config.toml
activation = "gelu"
norm_eps = 1e-05
rope_base = 10000.0
attn_scale = 0.0884
init_std_qkv = 0.0276
optimizer = "adam_atan2"
beta1 = 0.9
beta2 = 0.99
grad_clip = 1.0
doc_mask = true
steps = 8653
Each number is 128 + 32 x the weight over its row's rms, rounded and kept within 0 to 255. Layers, rows and columns count from 0. Numbers have three digits each. The size before them is the row's rms in percent of the matrix's.

# layer 5 MLP down (transposed), 768x256, rms 0.0129, rows 408-514, columns 0-63
025:140161080152189132129113087130168101089127112135104168110104138115154101045135146071061100122101172125135166110175132125112144114129134090108150121089125156132117147171065120097098182189148099
025:113122134121133067146077137106180159188098160168068163132117077127094131176140111146162063042131090127096138123080070126109102117130144105160115136170157114149170097094115129134166054062119159
034:099081152163141136140062169133123081054131092108180102136129101158037134111187103149119115152108115079108114106104114166086092210093163167154114166151126108176166114136122117125155067107123138
025:134124146136084112166168116112142150203117161129109165134099104041190081172127148159102157128149067116112159171167116114147177051139135112130087123140138137130117131114133165153154083130104208
023:142114103095097092154128087105126196208085180167065142136096116132155096192094129120100109074169046106111127087102091127102091090146085132137108121187132144112152120080144148132146148096129119
366:139094088165091161170108131121190117130144143105149102156139158129105135143112064179176131138129091135208117169132077135155134120163109143083130081146125159121140223101142083066157025119100107
022:140133093097156101104119093132164153080133105117103152118157122136178115051113159088110111108152184146131107179131161104095141109154080039110141111089095157100091123181112119071081159136134112
025:143155133114082140123208154119145171127110151098123123130167173143126101101070175120118128167167114169165160143156164136187172146160100114120175120090090189095052128142141161100102180117126142
027:085106071121148104119173118111137117096116095100144098116149180147122109074149153093161136183112214124144140128180139161117173098117141144163191129048125131106074168127171141088140158152097122
025:136137128141183104106077177132135156079105178117117147092157122166090111191078179110152082099111151152138098097089133176129151143122176108171133127107173176143103047154088107099117128061140137
318:103203113072067137093113133183111146101128139113202136119112206173099147084086075104076087117089169107112147090121138111082171080111112147148137181095103156150141117057113136089127166181077124
039:124123163148090090162058121105101154118114188144090164105124101091101139182137147164127107075108043139094097098081113129075108153116145098137093124196120143160156091081100089129162068078154163
027:131068111158118134150116181149108095066128145116178126155141137186074105137190141137158135129072116080080132111119059134072094199136185201176173126169150107126132098118135113142195061098087108
218:137100100149181083140125127129100098170105131121115131187117109134218132112128126184130164087205130118114139082118131179058102161084116140157141120113069108172129235166142110116131147156099116
026:106077140123123139106130161137115136077097147137117140177105154174110195144177173132134134138076118112127119135065082127105020164136109184146115154186141113148169112121150094163178108083114108
049:175209123151138134144143102145163130139101144080115134094142133073170081155074159128081075140155122160157135104139188113146193095146091083107129115087124184086069126113098150113069158125131158
026:099119075107176140097175102116134129120120114097110104119098161111147090069133094083158152155176236112147169155169143117182142091156083101077163121093143145112092174162175121093102214209124109
025:107112104124155128124108173129111118087146129119160094160126159180000151169144115107158118143111110131163103125067151115143116232140114199164153154160172113127137131097153153147172112058093147
044:154137150182071097184091170117123144126142141123130121104148123122095112163134117166102090111099035105116111107090129119077129177136164112137074138168133113142140072105087100150186037065130149
488:132108091127129083130136100116100129119124187122105189202129092145181174130139126099119162114126123136127155133153117140139122187070115130124141118133105104133160160098119119129095178105163154
026:099057113119169177075103136170117076080128104127145109121098131156108169098184103146147147191130167082105104137120071136099113134134145179143134125150152078136157171089197125151135120169116124
023:105165148124154125090147100116169067051126072134124111113080151085174149085150073113134168185153201138125146147229180176157152073132145115093130122077117105119073169144169147089099168181129123
201:139126112191120109107164149063173114112087177145104087097112104135087114126091070135124149092148157107087131179102126160065111157129114158119077079138102121115130125192084129163193121160112150
024:121099075151168105129123193174146117102091080088109102135090098135049162122109127082196138197115178149137141143129158144129153171119115115116164142098153119146064186072146141110164092097095145
022:125138146131162147100132126102120097104128115129138077118127165177092143130167127149205151136081194133125119129113078098119119182104148167183188083149133073150141146116171080138151102159174104
026:067123073151114147141122130167134087091140080101193123138152129148048109094154126113129121190126174116161171158136146186158113119118166146157143167102143111119083173133166154105155078127112116
036:154131170147105114133062149120109156105143172163111138137159101115106151186093141154095098082129086157135082141085114147079115204146156118163072147162155145136138107100117107129145049049146168
023:105162144167153132127091127140116052102167088097193095113168149138069138093143068122157139168112173112142125141220181147170188172106180142099162112110134099161095178109113149109115112134136106
029:095099104099153151115146131102104088154120106131161111143121191174154130085178098139197185124092122101121124125146071109111112126127121180155161115157105073130175149127171086147187141188137093
024:106094129114170098106188135127121149126144139098115071085148126132155077096078151062137152156162203139138104103183160104150245109154127134111182086045154170145074178145107160094105193122114122
031:096100162125075103149059128102099120172128166144152189147112132154111151201136138187157125065087059103114089135103098136104056145102157145174069118195121088151220062097143067147177064095128137
322:128167133116116146161139125100054125111212172120118104124117105153155066119193114134128127112071102174197110151069161120132219102110078121130110130124115103129142206147151130090124057176194150
030:119084155125089135131105114138088090174117139145141146163101120180106172189178104180133169129100084088098091119131073141102062104123158186156086112194120088161201117125148096171181066110138094
023:159106171153105146135157098125141161182142146130131139113104160072189100096163163141087113095135121131060122139164107072113123104118104129100106080139104167124134124144072103155074123200162142
027:094141135150103108171072123117144123123101165137149146151134121130065108163153129168136110054065063085115155105058066155110068204100161120147137114162155143159170054093108093120166035084129131
030:054074164114143160098088118120077089102121119147161125166091126142085177107204101149151190137089098080102117134104095129117063149099147171147130158184133080145187155126179107129158101127121107
041:184156155143106133156138119131153124136099168092111143092147172101187065164110120139110098137127103111076110081160153069101169086169148110094145088164111158138095097123079059142104137127107143
027:071099123153097082148125110153124120168082138119111169179078107086120096196130125141120156131122019089171130123105127136096123067160168139154105149155171117103139168093167138128165106088101142
034:175185122154118127172152108132143149150109166117094150086129119060163065161071165114076088115156079150139134115122177120143166087155107066117119116095137172081071103118090158134077146091125179
026:150144142127033094171123145121147175180101181110132125116164137131133059144130185136094069118107078139109165093132067131102150151128117120145153108132097147117075082115104098091112101092143146
023:088119101152183139084081113127102100073117147135134147116131156129120143058158130105152169159113224103146125176172124130119188135134149122117159121146153127130128174132162088096105149167142080
066:145147100178134097144101135090166091129113219099151155116139110163149080163097132155145091065081148078089094114138086142087086126108113090171085136181128143086141169164111126089154152167150080
026:182149123148118098176116143169140159118102151111116153128163089132103109186063160107083107151145098153150108128123150146150137129132156116129115127122149177164083109120073144123110081051127124
025:177156151107124145122161089118117109132186075154122086135089154141165180077145109109096160153120174169079125129193137071134129121122113116084162103141095095146090137139101131123118174185149156
149:104137111156166154128116142100153065097107160091131097106144152131152072096123165161096093139108128086144089070157153151146126052112157081122139147120104130150098141216188107117131129188115128
026:145209131151109132150113160163149145086104147119145153112142099114120066145066152116088088141141119124159143091162179150137188144141154088114157119073109203098060113110091171079100130058135142
023:038073088156080142114131121146112107135127127077162116149145175092070098079155150129130141180087178093143155175135143119164143161124140105109157121103162163089088186118164146122106119173071126
029:166155160154079091195094143100107138171116178138122146111113132118103116201146136152092101094090035111123110096142113115099135137111180136132079141197127126172170121120077112149170048054145119
031:111111122110171147089131105121162157056108111123122111147142158142137099029128102083123143171137217108130126131171147143125198172150105136108193120110138148116100166134148131082073204166109092
026:166183155170116117175083171142135156105117136130127128153155117093086110188096143132082086106126061170158116114118164116111121151153134108146089155163145165136105087127073131131126075032160131
023:115104121109084114107155168140121152170145146103105096126158126141093099140119134103175108126120137080092150090127109087161139109138124146128174079112160114094080148110141188109182150131128101
021:175149156144121141161188186181151148110073131096118133150155143093075155190120173130142071205148071182145076120105164144123142148105134137115165156140095163122072176151078147158124111036115122
021:064075140124105121130137150149115096076091154103116164177079130108100169123187114133167139201126143074156136119121120157133078118150157123140139135149131154123121186129168115119176094132087114
034:129108126123164161099160153103118130107128134093164075085159201131163073081120111117124120146138175124119159091189100123130159103137094180136162101083099141103096165137174148089105221178114132
028:152190147127121173144191153115124185108129140126159122108152170130150078084047175107080119154144134164176126137144199109157207157160111110128142110095128192080072133151100165119051180105116147
031:073123107092131143108196104123111124122117105102150092127126174174151108074135113125170168168128171111169152113157100125146134157145115167144192112075110102110118195128186117111166185149134065
023:113115080106167128079150105195137106118128144049111154149116109113139112133130146095158126151110188148136138081149116143118162104137102106102217127073134140111048209133144114069104216163136119
029:174146166151060095166077143139131150167117139128135112138171084120101141170104150161080103093150072145145105160108113145114118190127136114149071117149111146130147067116080079130151029044177127
026:162205116139123120152168168115128177119118149136084133102140137089132087121062173089073082148155128167125145114159172126159212098123143088104159114099144196107043113132074189092076155089114164
040:167139134182064097169077168146135166153111185147094171118111078086148129184135162173111091112119054155104115119110114131069142120154158106136089126180111138154140085092086107164164052093194147
058:166138164134178138105150135103149107121153113052132071104152199167147061095124112115166139164126137141155133121203171084083137099181158113122136127077120136130110196163105154117160192112078093
023:130114063097148148120047079151157064162119111110104162155075093140133154126176118137150121083085168134090158106126100098086109094121098077088164165141165079143145160103155114144114100157141159
032:136135098122175177092162132139144094112128102104147094129138165140138106066144103127120144182118220115145138123179124143123183117142109153122165138095122112096121167155127157111089203177129135
023:181192122104137142122160102136123140168185161162111126126132124123163133143072161123133143078132105142106135084116136075126161175151136114116161108122138147102141064124081134142140166128168166
023:097126180131103167122092175156110073129124118116193126149141122198039182164190102202134098142093134082140084131081121125137059164097154153156133134141114132139158122143142132153161047117153098
025:144180172159136101166138133101127111132126197113160126075148147137098040188143108141062086092124096092122116021176109132130169108129206170165129074138126152153102102119092139083148107095167111
023:091146153154128155141106133143128080064091115121160176171086126120062217130184096165121113151057087094138146138127134106103050150155142148109134167165090145132129157112149104147142090087115161
032:149162150168122135170135108132161114115114148116132118133182116053126093168111166152096083069115060084112131117058136101094129130155114113136104115159152159103158064116100105146123085076139174
028:137117160158115089182102173159108133178122146143109140145121072113069148195142152162167105089104036107131106123050108088117101126122148126149111117164140152153172088107094118158207032045129157
025:051128141107198126073088153116148134050120152097144118094130154175107152108091136098162079128097182140172135101100140117174093158123092133115151150080119153115117145137161114107105189147151079
028:185153158121163135116190138116144195137114151120079105077114150103146067106076138090107091147185125167169120101163194094151221123149093086087133088087138195099068132118109176128062186108146143
022:064123141154121114131112138102129074107121121082167108128132172130058156139166120104152124147089206091148142156169156127183111129116142137099120121169143166171117180150150130118141101113136078
025:148088094145154140137148148159103076067175057123167077122117170141083159045129110087116169187127205120088094152193181137104163171142151156129164092076154114118108155120119179114132147160086163
036:178138161128121123139150114103110162171096191128084182060117155094183074164081142106110123090116066094096112096143146055113151049139148103109075094122126146116137095129097112151085152121100124
050:159161153179103129159076121156129169137116187163100154092162090091129087175091157144098084064119074115104099116062135125095128135128137092140089109142154163108140068104094093144126081088142159
023:062064146155167103095120181148122158031089137087116087129110140136084160156127155124179067180110156122155102117069134181174104165115121156148136138093168183153102136102137124105141119095093120
027:100141112135167110114043153148135093097116134135122181176103100158059183164123087134157075088125125109141134117115152175132084152150143116139112175147164117158127144089150158103169094067096133
024:111089148117124154121073136126110140170152148183125172186092107167109165153140132142164128060121124130110126141044082115114030141152106135185129165210154083137227077112190081176172108154117134
023:181147117120186106109128095118126116082165157129109129112097130155179172081112136070077157147111114149089150120214082112145116084120114108083149129144145129156081123150080107087131178173121118
031:208197112116131119146191144141137146125111130106076159113106139105191110151087183111110101151140123189126124110145182094133174097159105071096156117114110173093036088130072148137101155108138141
030:114110136136103128164097136116094097182101156154095182144084117113114166198158119184148117074104071084080121113100068107105055089109136159137085132216138106145201108107128119175184067122132140
028:072055121123118134112119129098060138121121119129143110141126177171117124096182136137192193149100117094137138154116075126134086164095147187187151124149138085133158144125183077133182095147106083
043:180155137182111123161073142148140193131114181161097164108158101117125080139094163125076071075121054133131097110079141116088134148134126086158071132142137145111134050091084118153110089088140167
195:118154183190160178093096087145155095139116101154130097049098114159164046083173159184031114119135129145098137124069148158080115220109085076131135129105126138116082165178162189092127160127092112
022:174192151159075171150164164138168170093104140133155098121185157113078098144096138135070083155172056164153152091138178163190155163122136146121134123108081191106065112181081177124076139105131127
023:139159110149086103145197207140156170110115103075126101090190132089068105143085165132107067167169098156144117142137154152146165108159114153166134137064078194109049121127108183114112137092137177
032:137123135152147098115116163107149103092135120081158091110158197172149079074111110110136106161105213144123154087215106146134169123129123157147168097081124112129064166122147143061133170149121091
043:143174190101083106166109136124145153118093163142122107105146164096109120203155150166115093107103055119107105110107157094074127177148133128119111117160112172154124104096129075119155050056155144
026:068068160107126132103106104090100160125107135120137093139155162148127134077161107140192143142117128086115135126136059117136123188110130184146146110162118089149156177115180071125140116172130074
033:187172117140132155154148119146144154156107163131116155122143128082145094137094167104082070081122073118103098131096152061107159109158084101107109103157119169088124073115064115167090128111147144
026:107172154117138140103128126126150086123133095094149118106128141141164125089154093159162140173122234151157132134210134159165178138076145103103166125080101097168090163133143097096123119176170136
023:109121084124174134080096133143112076165136104083098222147104124119171153112122083149168143107126197139117145150179164108130145067147137078121123175099138096087126166082184153117119154167091145
614:130128168100133110058099042116110121144147065182118107127107131122114122127166173093094123170078050148127102128100193117119152196083160116128078126113100118145084095176122198100128123165134158
047:177151137182105105164068154141149176139118190168101158099152103130128103187110155136095090076125068122120089107090137130096140121145155109142071123173151150120157050099078098152151078080161140
026:171132133162133161131134139140162118109151101113151105131143121117128078077132122089102163181137184151109159127207164128136221141127148104078186104086118146138071166166092149086058150179109144
030:096113115119155124099133148148118108064130060070161094126110138148085150088132109111145168224095215133155129178169175168154149136108118134130170154069131121140078199134145158090109132129103140
021:075067148131103120089083150134135144131161135072175108136120135170085116107110121068174103113088193110137143108117137126162124169137098158153133123102178084138128126075186085106110139152125097
023:174081147178155137128156170143100129116073151137132065054157138121125048084171151103095115170078117074115169058112059119108154095117156187149131066123108125158099155146101101125114096134147090
021:084068091157206128068151140147103151084122145079092067108106144091123149131118133069177117195125214134119103127111136160225135104140136128131156105095236164167083140148124128122132168146104130
030:167166151151128140129144111123135167192118183147097159106122122069190088119101184111102089056120105149105126114124155068119170092153108089106105110109115162096117071117067115165077156141157145
023:095105125126101119156185108135116136157098105081139137128129122080118116198138128147150154178135058118153116187130151155155093096134122154129122162125099144131097164125133113158162110084097143
023:060093109085140126084087105127144097094112137131136137119113155166107166107151085125188125106088143080115143115112079113109086186146108139107144123159126094128156152089197086117146146143130073
027:106115173153109053156050179143131146155102165133122190133113091135096117231120158174150087090123072132149098135085111122133082125110162113161094152154130151165155090100117101119169030051137120
027:087097154134087135115132107151082099142109112126123132179119137135130148152183098163166158153101100098093161108118058125122053142112138178119172113179078091148155178114165071137175089147137039
029:185180105138127126154154171132126125193124150117099152070121133084174074164076162136154068095127084169123121109162124095076201077144139089134136114097109128101088100084075157137127133092138169
026:102108200127126093100090140107123171075089193133110114161132134189080139151141172133128104095101090131148093096044116118158044202129116130136128125164143194140138092147135075108129089041126081
020:082113108112155108105081143117172146128148091143112124127057068148079120142072074088182111088174206144140129127074161138162130176186105084143163125134152123123150114093164117077099142154129135
# layer 5 MLP up, 768x256, rms 0.0235, rows 409-515, columns 0-63
026:089143119073135193110182130164126116059125100113152092121079157095171127059117140126123138141157138121132143138201147124144133125134086145154143115132011119123088101155202145128097149088131084
041:124144122120133157155187117105102162215146172116101144134100129075184131137147139122158124144114144150118135165144142131140147103099096121096115129096154136020151253131136144106096126152131148
025:119110123093154119116094157149111137067159092138133104118144143234148165121128175105135162127119120113171123129064096127116125175115102214194152110095120152044111107111131111150154124078158107
027:116118135087103177098115123124130085029143104095135095112113137137116127026121136131089132149221130103106153170105156119135152145125124128137161116096006110154116066122165129131129111129106101
400:174147091142098115154111160164121145128140112089174113205119145116103152138137068177218103177158110168172118153170114136127173149138092173110131111131142185110174121106066095062101097204104141
027:146147145121088114105112133124118145143149117126121113109146138140097157253129111154129136134153121132096127120108158109133103173154173159127133147217155121255149096124153089130140121142091125
026:139122109118118100106074145133129103173124102149092145132143096188131147179149104119131125103103111134149102104031112115113112112120154153136124135127160141000170082131076094152170097130142127
035:196138149195117113119126125147132144178112155138098178114113128113148110228135123145111128115088080120119109123153138101123123103125163086121098121171239113255145138131111096117105129169136140
029:033151094099108201127165099110106102172138118107115081158077133111153126048157096138136177146165157149104143153102138134153151143111083113116122159141071142097144185123154146135140132140122134
360:112125102119124061122149127106099167141131222140104141063094132142163143069050120120118118152172141120080142112117120169131196102130160199155104159141126127156125123081096096148155098165167164
036:065131095149153184104165100105128066166132090087107108133090128150167129060136148103125158153163179129152142142139147139136102124105120155123144115103076117041121162145151157126115136113109092
038:096135126087144118141158096163107199227142155128093162115131112066161134103148135128162119145160131144113127181143168115142153110097086114110091130085172132127168226132113128129085138084134180
197:144144140079130160148115151121111166134154114140098151093109129151042119128116133084113163143079103145176127183163098089184137095180134125086109118156202147106153113098118149166085085133157144
026:124171119160129130128086106115161128190124165117068154136169104075179089066125109135080162141201143129183131168167118121122180100119140081119141123072111142016114100132135139125118161195141150
039:092095098114130136074160141143099135112145098158152094143075125214101154135168117105153172118037143134142118121069101158124091142124140180116148136143101115121165144132115121146148068024145132
029:195127140129115082132080168128129144166134117156105174128187109150102140208119137147096153116107072127113124128121119116116111127138174096127110125137192110207133096131109111133152100252122119
029:140121151139133149142142123110126143177102151135096157127166136112174101123127112121122129131188163161152135133204104149135154072098095071143111129097118146000157094155105100094119136175142134
055:076136113088146163127170107121093165142135109125186124144056119127151151075163138098179108138122156131144118152159132138140113107094078189121123119092110122087169224140130128122110118130157130
465:130130114144142089134110098165153101107142176082141163159130080169180120136137063145121147122188144128118154119114146135107142159089123137155108106060117106154111160187088106138144189142119204
024:178138141121104143157132114099129125151136189113085155090148131056140091142105143153050114128121097128111143158200142135122162087108126035100083136130178150179152089150112141078102150108120121
027:137117109127131077142124135139123143214123146141097145129180119139129114255103136126111168113058088133151110116078130111101084128111105105123106128148171134080111105115113106158134100040125117
207:130100136056144162132130078225081141153171108114152147150125148105146142154202152151087129139062141150200127077114097102145130134110128127164149163068165137133108171082194083093076154129138103
025:208108157038159157115129126147121141171132150130162208105126116117172127201142136106099111092122084144128079153072087117129154072104123104147106126128174120143175121149087085115129121164145136
027:120104121203134098150152111136139091173108170118111205153124106061112124073102125155122116127137109156148130133170159112134136078127131073110082142151148102017101205166097167123062150223144150
030:173117159047142108123146146159116188254142154116102161126150124139176140197145131124156120128080097139095108136141120093125142105104099160135109119178191135255153200124114111140118137187149158
038:059138096109142151110181094084119102138133104119144079140114145142144125049128120115151079151162176113135153114156108145139120110094071146120124126139051132022130103149129142128141147114109103
028:143097134082159085150184141146096170197122145140125173135091113097149132215123136109171109112035108156109107109101114136113085105126113121110096131093181133020146219134073126127116108063150149
033:185109145162132109151103120166140106100123144113096176115107110042103129118098131177106107130076094113119138125192149108121150117142168073092106116073218128144111160128120147100080133157154143
024:145171128252097130124126150132105158117136127163116160153102130114108150177137135143155098112169107131118129138058171128135096135127158096120125133175204091062132135129119097112115101209149133
032:102128133129139174159180096123138100099119130094084093135113136097158110004129132123134157145213171135162142166196130140152148140111094113128152135035083148040074191150133181106100131095118114
399:114165158149140151192137136119127145093162192189081098101109076160115145098131087098198117086093102103115129138126147128155198098163131181122090136135180147109126153121147064155119130113151135
030:103115134111134167152166111133111121082137139100121117127134145069144119037108145122145123141192147114122169154156149136138157111108082125136142121073063152037091168140154175120092147121129142
026:095151131129108116123136077173132133073151115150103125149090112131079172094135139145159220143087117154200165140031151127129111177155130161110139134103132101255139146132130149176128126065141142
027:101131117084154179112183088171125122213142108089096114113110128116185141059144135116176137151156146154113148161196170106132137108123087159131124120101101129120107255148175158132098145155152136
028:207146146195130106165127147116153075224142165086033185100227133090174113142091149157110132148214138137142132136163167111126149108123147075132122113087194142086085089134140148088113157196122121
069:069114125104122147138155130130093169141150113142149137150057106099100151086155129117159187133101118147143134175098144143132110129094106166113108132052121103071162193128118145123119095114170154
025:112146146103131200119123212109121163151147098135125118093176176172205140170095165103127120135158154103125128162191141131135163137132106137187154118044134145046122119145175159094147150255145117
029:057107090127114125068130141117104134101144083149160090144113132229103162114172132109142169125126163134134136135080117138128100180137120198141163132129073129046152151135124114157183104132138121
033:083126126013135184090166127155098161134156114126105129132084090118112176104163114116179197137123113146127127164060174105150136136083102186118139123138127114197167245140117123173115117181145151
028:167122124148135113145121144124126091218137148128089185111173110110132108218102139155119138135079088137066120109131114128113117135148149045105093135124213129025127123132088144107118140211107120
101:066133144067115116123149097151096176126154103147085124131087132077121150109169114110149210174103137165171170131134146124130144145147128163094153140088128111156123141111097117161115104069155192
031:052125126055129168085135123093089155153151111129157081145101121194149149071168142111161114128102158124137122142094097139135129141113086183141153140097018139050142162120120130152171119135133145
026:155099146065139135135110140143134164125130163135144167151138100101063130170128124117126196114133084142210105120007139139126089143131126137130127126119136116146150087120095147190111138188121152
152:174114131113093119143154136145093170129170115160126143139082151096111174104157111116156137140104132188108157177157103146137137150140064158169122127133111095097137156084078108158139099104150136
031:115113105078141138106184140143111164183162117129137105124095127171147148194172122107178149134109146145047112169014150127136118131100101189116125148141141129233197186116113106140150083069129155
029:196147181085128104143129170143120170197142132138099208099149117151165148226144129095139133122115102147104113121163109132119139113118144148160103123126255132214165174135083091100130121200179147
040:052099106115143156133147118121094115110138112126161118157107119134142138037130149115185125140154163122112134150080132144128124136115059154149154124042040120092137207126136150126121122090134142
032:148149126180123090146117159129124103208144161141116148118129107105129109249120122148111130125087078137070114116108119125117106102129167053103074133153204125143155095124106127098121116131128120
032:031129111054137143105158132117111155185145095147176111158097115179139156102153124102185142133127170131154131134065109137136121133117079185116153134102055123105161167134137136153164124117152147
026:154132134080135146122166162204110168148135135133128155118089121093132160170146110122123158124171104138110118168112177122122141121093137187153142138160157129255160192126137085145103122203170161
024:102111148084119193120129145105118154206140110137157181141115117128126136117129123118153109103149135142162120146051108125154148101102090160147116143098120109136189084135097135117153113242150159
022:226146149168162145121131164144139145254130145104073206102201127133203110227133134102133167118156119160143107189171129112118159090078134149177103117072231136059121139137129134102107121227144138
039:165144112140115102149151124145133138154120165158077191154078082064079141141137114154117195126043100141159152156098138110124130123112167079072106134131220105196141160132089107140101094072154153
024:078122107230116064121091116104127097148146112163118106157156094194086150152152109134182125114127143137075118109073101123126103147109135141107108143139168121162191051116066092142180097123127151
037:251130139190126114140106153163144130189121160143086203125146122109119129189120141156135089112145087113074114145151177111120137103118174085122110124129241109229131169126111124114107113174136150
029:194115157093113184142149184157119175214134145145072169096146122077102154205123105127106169136161082143092129153073151112141157146127180112134120134153213116183155129117142139136119134252124139
032:079120103114153152081150118110113118076138093120161110152082131181136166064141127114183078128068153117164143080083099138135117113117095183119146128131020142135123170163124143142143141213123130
025:066123112124146135085122153128110145129157102163159097138122112195125146156173117118165166130120141127156112119039089130134087155117114170123121124126117121165184041105108086162174115139128119
042:065134110055156210099168097136112134106153081130174088133070130156143137080160143090154135147137164112148135146099136144138112132112075198130151116118083112092164200126151148137119117084124105
094:095128128093114120145129127155099164160128151148109199155057079074108161096148124123128144122151123126136115137078126136126141158098144144091133130089162110114148183119116098119097077080176182
023:151105174000128148152209153194103207115144154144119131076119116047101145087121123127124177143154106128113127164187154131145144119156119110147117123156100119255126119150172176127117154098146130
030:181120148163108115163127137147122141110135159148123165122111112050088115210123097148106124108054081141081138101115135117117130112141148069082087129142206133221147122119123115084114116108143138
022:068097099141113079126154148169131196062103097131121064110103135153062130057137094121146051120157141103017138103141136145143122140114115144142133136150096133130099115109133126140118119004097126
027:131127143142126141169195094145119113121118163087113160140090126047155129073118107111165171133150142155136141154177142131135171109082100142123115147112107134136120221144123139117089128096157169
035:093107095114133132117188106181101136176152117126098121170077121114132158076164141132205193140096133156106157186077183098121128146093062177102130134101121119092142255127123139166101087088152173
022:136108115068154114125146138151158140202116136129074163097154117102180098120130106098125204116131128152133113137109095128117146074092087138158129112009150153130124072146130141144118115020158139
032:091144105133128110094154110145103166079147096142109088133077132169143139067147117117174134150098164150118157110175088152141116123105090181109120135107067128195126169126158148124105123034140135
030:082146134124136162118156116139121146036112097109157103138077147120166132035119130105154098124207173118115152138149109145143155110110095159157140133096050117074100125137164138093100138099146114
024:197144116152083097136120117128150049200105162126068183120106126063136104115142078156101203129200133164111117147156140113112150113134195080116146150140170128096131112125129118110114107003130133
025:037131082225110125115111120108119056100128093172174117152083102177112136131143136134132156095126145128167113119008119146114080115127130101132120136118128103123160085143110107119173082050129091
024:190121138088141111133136140155111103207113148124084229155118084099181123118125138118141218123102108169153118145107081142098134110134098125141128140054150110087119197147090138135114106174158155
025:142134168165122118144137102111111225149124188158135147127139134103149105249146134115118100112122113147147131142121092143123110124104110097113090143126188154181174123128068087129109112155134153
045:048141116166108123146112105115119119075138102132167100164099116131095142013153138163157169119179155114152120176104177134123115179127135156130156132072085111088129111125134099116145097020150142
045:070140097113124141105200088116116106122134091108129089160095128172134150064161116100154153157175171135138163152110130143140109119109081189136135144143036099064112135148138156146122116062126105
025:152173143163109156135131109113137101233107158132075175126128136122203091139123107106118205117226138158142124196126107126122161099070127091144115144090167117172137101133143117099108105148130120
027:119123131058137165134182120164133154191102140111112112093112150078200098140126112097100188146160139140115114160156110122115152114106106127145128130074073141110125028120168117119107129024123109
025:090125137094140132161153102144143107095119136096109078111137139078137095039116114128098123153229150133155137164255137150150162114124110099127126125135070133018088123143167169107107150046106097
025:083119094073141123099095146130122151179135132134134129115155111142093138182143120141114197138069123155194116125038170114098105184166159165140166117116110175132144135090135138234128149152097156
028:025116099115136147079098107143129144091124085166187092131115096161071153123155094124137155106126128126171096106002075128130098161126141168143133121108111096175170111117126102172163123103130157
032:120128151066135181138150103152122139037135139115137090128096127086139125000140140121100172155184146139171153181202128149135166141133106121123144126019044123062097108115153168125105141042140121
031:193157161147133112148085142139152108188120157110081203126164108103151130127117146162123082133141098113144111150197154097130155110143161063108101121106210124075111143141103145110111155255147141
039:067142086103133154089188089115109102110132087111150068137097121160137141104169113118154168143123184126130148148099132135132118135113091191105161132159051127117145177152142130124133111124116112
287:109158113149099189207187188157125142104140210128140179103138118123090106094109047120114132094158174107082168152076107138119120068204044145074116122137171058131153147114109115172160099079156110
024:055104126071131134134131141082114150163156112146153143158094115174124153109153120112175129112102140143101142118023112126129114125109095207135128145109106143066195165122092123138163095111182152
023:114144125118107170082111121139125164144129104181162148153039131201177157182178105108127144105041113157199133119085096120129132128101129181096132128151165130198188142120088071161162097141144124
047:152126130053126159130162117187104140197132156147100178126078086057115162189155123129133202140056085142150128165067149101111136153113133129086115136142196113165170217124103118169093104164156175
060:071126108164146144108170099121106096151137092123127149153067094119146151075138116118164166141126143147205122133102121140132093086085116161107116121111102094038119157148120123141115122155165138
029:199148129152134088141122129150147076177129148122056188121113096090138139136107141166119119127066079119103125124193140103117129076126153082108105113082217114032120162154111159098101145164156114
032:030126105122126118105138116142105133031139086152154045134067114140093128085150102135166159128060150135103150107153102157132119152110110155095141131073075120185156094114140145116135116029132142
032:189104129099141123146161129160120145175131156138121168147110112092105148191122133143140137110025069128134108120092151117121097120115129107096095130160205110172127221138091139136112109113130140
023:160119168061119154160170146166125144095106159149122125064121130067101123187111108121075148130096094105110101140192093139121129157137165068105098124110189131178119079125115122103116108032097106
391:093153103153117177170163197158132159113106196106161151123121120136146129129127075159164146081169183062130154138162103146111119068165067135116160130139152128131174144086144084145148127118125127
047:047141094115124159096183101117103116088126081129169071153089131144153137060152121114152142150139179124152155131134131143132111124122068171132154139143016128052124176149157152139127120086124116
031:104101130073134101145139167122093176168156137144133153123126113135101159174146140109154099111051094129084109100079121130129088121122106166132093130175187132101184146134091115125146119162169146
031:180141157134128126143113149114131151213126170149104189124169136124170121255114124129131117095118091141153093109071095120116111100128143063135103125144227139113140083128102077110133132176129128
026:189121150016131131152174110190115119169122166128071175117088104064156132150155119138136202129149096151108104193149145126124149113087109121112121139148188116143131192146106116120084088107132144
037:117164120118126149126152121146112164178161147136148167174076094096117158122168144153173150124056107138134141170069183109136141143110118149089119140127185108100136190118137142115095130162173173
021:119187127157118131125100155136114154253111153149124158157146133161168116202126122114119192119154120168180130157095086132121149147114134086157117139121164146107136150105146126147137147239130128
028:046110100143122133128139137167125106023139078147163053126100133181091153095160117130139204144131138124109146111143163150141110182138115182128163134151106115218132078119162153119144104068132106
022:151112178099124132132077126096129152174141119123099165143123155214169156089114154114149116110192129139169114132101057129125147129120133163198136112010143129008108134107098135110161111192160132
023:229139131109135106144137121164141121202118147108050172094147105031152104142113124162095134136104102151099110155253165112108131092140152047105111121095185121239115163153124125113096131108121123
033:073146136095127222124164102124125108099129106104160091138091157137176137036133130118145170143205171124171132163161152135140151139116101148161144140116066129061124173136170144115125123085141107
027:198109153054162154144141135172149147210136170117088193115127106065129134112117146120132113136153091137137125165126174114133145103112126134116103115050188096157119203126125176124096146160164155
027:023103108153139167109165085162119142056114091147195091130034112132070146113143118122137120122097156113154124144128155124138101170134118168108125120146141098251175167113142103145106106083116116
031:089158109175123140133130113112141066191130115095081148141141120098175125048130100129148175142234163150139147157161152124130154109112128132147130143125088125009130124151160142114119128193143137
019:164114139095128165156172098162136074135102133115117116124139153080147099107100117120134126123146119165063114148255113144136129091106087075109073142194124100084110047166141133089122094147090060
026:122094115043158139146186134145112160199143156116103148107095123103187114139118152104126128125058108152110131150178147118119138080092088140103107111119150141157134236149140155106096113137152115